Each number is 128 + 24 x the weight over its row's rms, rounded and kept within 0 to 255. Layers, rows and columns count from 0. Numbers have three digits each. The size before them is the row's rms in percent of the matrix's.

# down: layer 6 MLP down (transposed), 3072x768, rms 0.015, rows 1009-1014, columns 512-767
# up: layer 6 MLP up, 3072x768, rms 0.0174, rows 1010-1014, columns 512-767
down1009 093:114114084086115119171123162130158130100101141141110133112116142102107117144117161112114102146133156153139127161102165147153101144107126135134146134160125112175142150109180156166112098144162135117129125144131131146146148106106134134129119150138103131096162110123111168128119153141138166096140125120166129119106156126153142146116146126146114135109105100104148137148088132136126121157096121122173122096132150146115112135151115178116091143122155122141161142144119096096126135134165085115140117114117125157113089141136120161169118107124161098136168088129075051146126136106114184100109134131135136160111101132090115093136128125136142139113164148139058171111143129143101132137127165158149109099134143158108105090138117121137128125148179111123107108112112078121135137151096132
up1010 104:118134113165134123143133081129101101161120104104140120183121123141134143136138134143104146126139125116148139151144145093139140104140096125116097102125171141126103158134119093122143149141140134140097113109125112125090120074113141134107095139164160115160140167135111143108179155143133116096122167136095110113122101124086125117089147120104174146134140169104187172175104143101093143119136135145122177151095117135160151091176094130104119143140125154100141128114132120120109096108136113114170134141107167111126108134134106102115118136141086089101120132106122094106143165178114144116106133090124156153131126122105125082160103114165138127122161109116135099111170152098115151102118153131062119144158132114146136120102152179169116124113098148129115123141151130196147131096117132
down1010 114:099121119134142122144157110140095136065127092105154132158122099158137110139149145136122125115099102168145109113139121146138081148123095109081098085135125178102123110104116103146116176121124103151099184104138093108102127107142072150148112108130069132129147191137123131145180078158148117118150137102127103119104112113158121170096099146076144109117143164089194141145101109142114133166152110171136136172104130121127176141094105127124130130119122126144133128120113149159142108096129113141123157114114097115137098127104101127106129165121125123130124120119110104138121133100160139173127122102128135121126130115123157118159153094162149104108195117114130151148160095083155152132097128152121139152109133117141149108152153130147072130119094132124089109166146127112184122147177148
up1011 098:089134138076134174090151130128145113182137119145160173120163149106130161168155148124127127125153118124138142091102135144118128110097081107148135102135096125136064125152140112134143136111150124119157102100137119138104132112121148114143165136154141156143180114121117084109137101127118149150168131115135129121185138084103113147142137149115134122152132164123181158132097163144105123089129119107154131144093173145154104137125145105163178180177114134182120125111135141108146130153106138107167169092123125131085107139111142128104140128118101162155142154104111117125106089139131141118142145149116161131088129103102137134141130119113186097154110104092144138153128134133126160144133114123172098088174125121164103120136136117086101127085098152106104129164131160143172163141114111
down1011 096:076099106111129094118082129154154098160143105154103123119126117120147154120092123133149172128081155126162115127127132114103111155176164172117148117124169124132136097144123099078150084133154107087140128129096117122136143081108145133115132100124162112154138166118126131131115132128120150159135136159168115092089138166116116130123125127154119138114100117110133112137147130133134097109137141091119143160080147109150150093131193150125179127113112134098115146074122136087104168089143107142125129124153117190125129124136094156096123119108138142091116150148135153120118168111144093147102160151118097135153125131159150123106152106162140171103115148133139133145118168119127116137168155127152137167107133123119109150133133136113116147112150128128134084122089111153130154156147179
up1012 105:135120120080126142108115127128168158103138101149143085143117113127122146105137117157134155151118134101112129136121109101112110147128133123146083160104110108132095124131099127139152105177124130121120113139116146127121141148113140130145108105149128124126149154102118144091147108149129103177125102111135122110128109180126127137185107161117114145132130113133171121121135145159126171142129146104149097109129139109149125136083090127117094124162143123129100115120156077113120123141105128140101121112135138147103121141124078138130135149122159128139131185115106138121137107122100121123103160128134107116116141098139142076128137107158150138156120118098130114177169103117101116163140102123118128144151135112135195178149125092131085122141111101159094145130113099158095157131144096
down1012 104:132126153126089104126102130146058100103128128123140107120160144071136152147138136183153116105150068132109147151155117135100091120139194113106087167187165067166104108120101120113075064137145127129099143095134150111141125130160121129129115132120118124132139109124135100110153085132179116139134159135109131145144136118116140163162139138120101099159132168125141135101097126138122115120125120141117105125123144109116133145116133148114139112106130130094133135147131119145094135145152141186141107111126121143109126131121127124149079118132150133197097176134128107152111183114097115154132136129139125101134103123153102115165118125131099070091123096102143133122103158175106107079176139143184103157145150118148135134132131118190134096112108127148129123165153142109130090097132114
up1013 097:160114082131113122109171159100114062162174091113122106170126141159143127168133105154110145162116127096144122116097124152159141117130100148087096133123133102104120151137115110176129094114180087129123101090130177087165148127109136120109109134140118102096118115114114107128090146128129122143119135140088190070144097182146109130102117115169080165141103134135138167127117125107092090109110106106163158157148156134148108127138109137134148110163120151087148128094074128089121075148126164089161135145125171120073144163176152150084122150166136161107139122136112127153102167151149176124107120114174089100125132103126160131152113091143140090162104106169102117126145097132063170139156147132114121109170137117135153154135073136142106156113107113164122143129123139135133132092158107
down1013 102:099091104134170093103139123157137137166140144098133097129132125119118148120093103120192113131127146101141129162124107195156137133105112141144107144127136116128144111159116142097121102146178150120143106149172160056151116130083110177136075154132111137121151093105103114174114124158160160146104114108147145142147142124105079102126134119162127131107129092103135133127129144180117171140167163102113167122078145136124112119126106116102129139147135131092117133147097140202155081130125149139115120117142137162081123129125134109119100101117150122120120109145083131101137141127077109159157151092115180127109120140108175126119156125123114131122131112129122129151131174193096114115121093137117140152141102139099120146132153138120146143107098124158150136158102159125162134080108122
up1014 101:083109141170113101136126115138138104087097095119134126109112168152147163125185138125112130116135099160120167080091164110141158113124144156143121095151140131098133125115121118158149107130142098134129181141132151142090141156125132145139117156155141163132131124143132119102132115164119125105152126143116123161153146142134107134126119157137134124141148137138122099136105140104176112108105116097137115168097085098145147124178123096067096164097097109130129159150144095087150112142114153151119145131119136137098088143117112155101127075122120149141097150102163114098108116102091131147107106149121140097147149098135113126161108156100097083148152145145167157126124108147115134125124144112167119126136121136130157098145131121143104131162119128124101144153193134170157120114162155
down1014 098:150122096112120112142148157133117123118129073114099117164149076148166108113148130146147090147092099076142174112114112145144088155157107139161121096127171159133141151118134105138152148129106104104105136080124114105142093113104161157105101107118116120139117128132102122122126124164133137114158121150109120139100121107153172129153134120117138146090138109168136156138118155144101166168139164132140128127095155116107172140095180123140115162129140124104142124111116155141091135135154123118160138165137164162104096136175129174168106126127132145114063090163151151100154150167069175114149194141085163123139167146141120130143132151141156152088163097148086125119118113146086127129137108128127120069152159159137127112142172123116149088133132124080136117151097068141117131139141134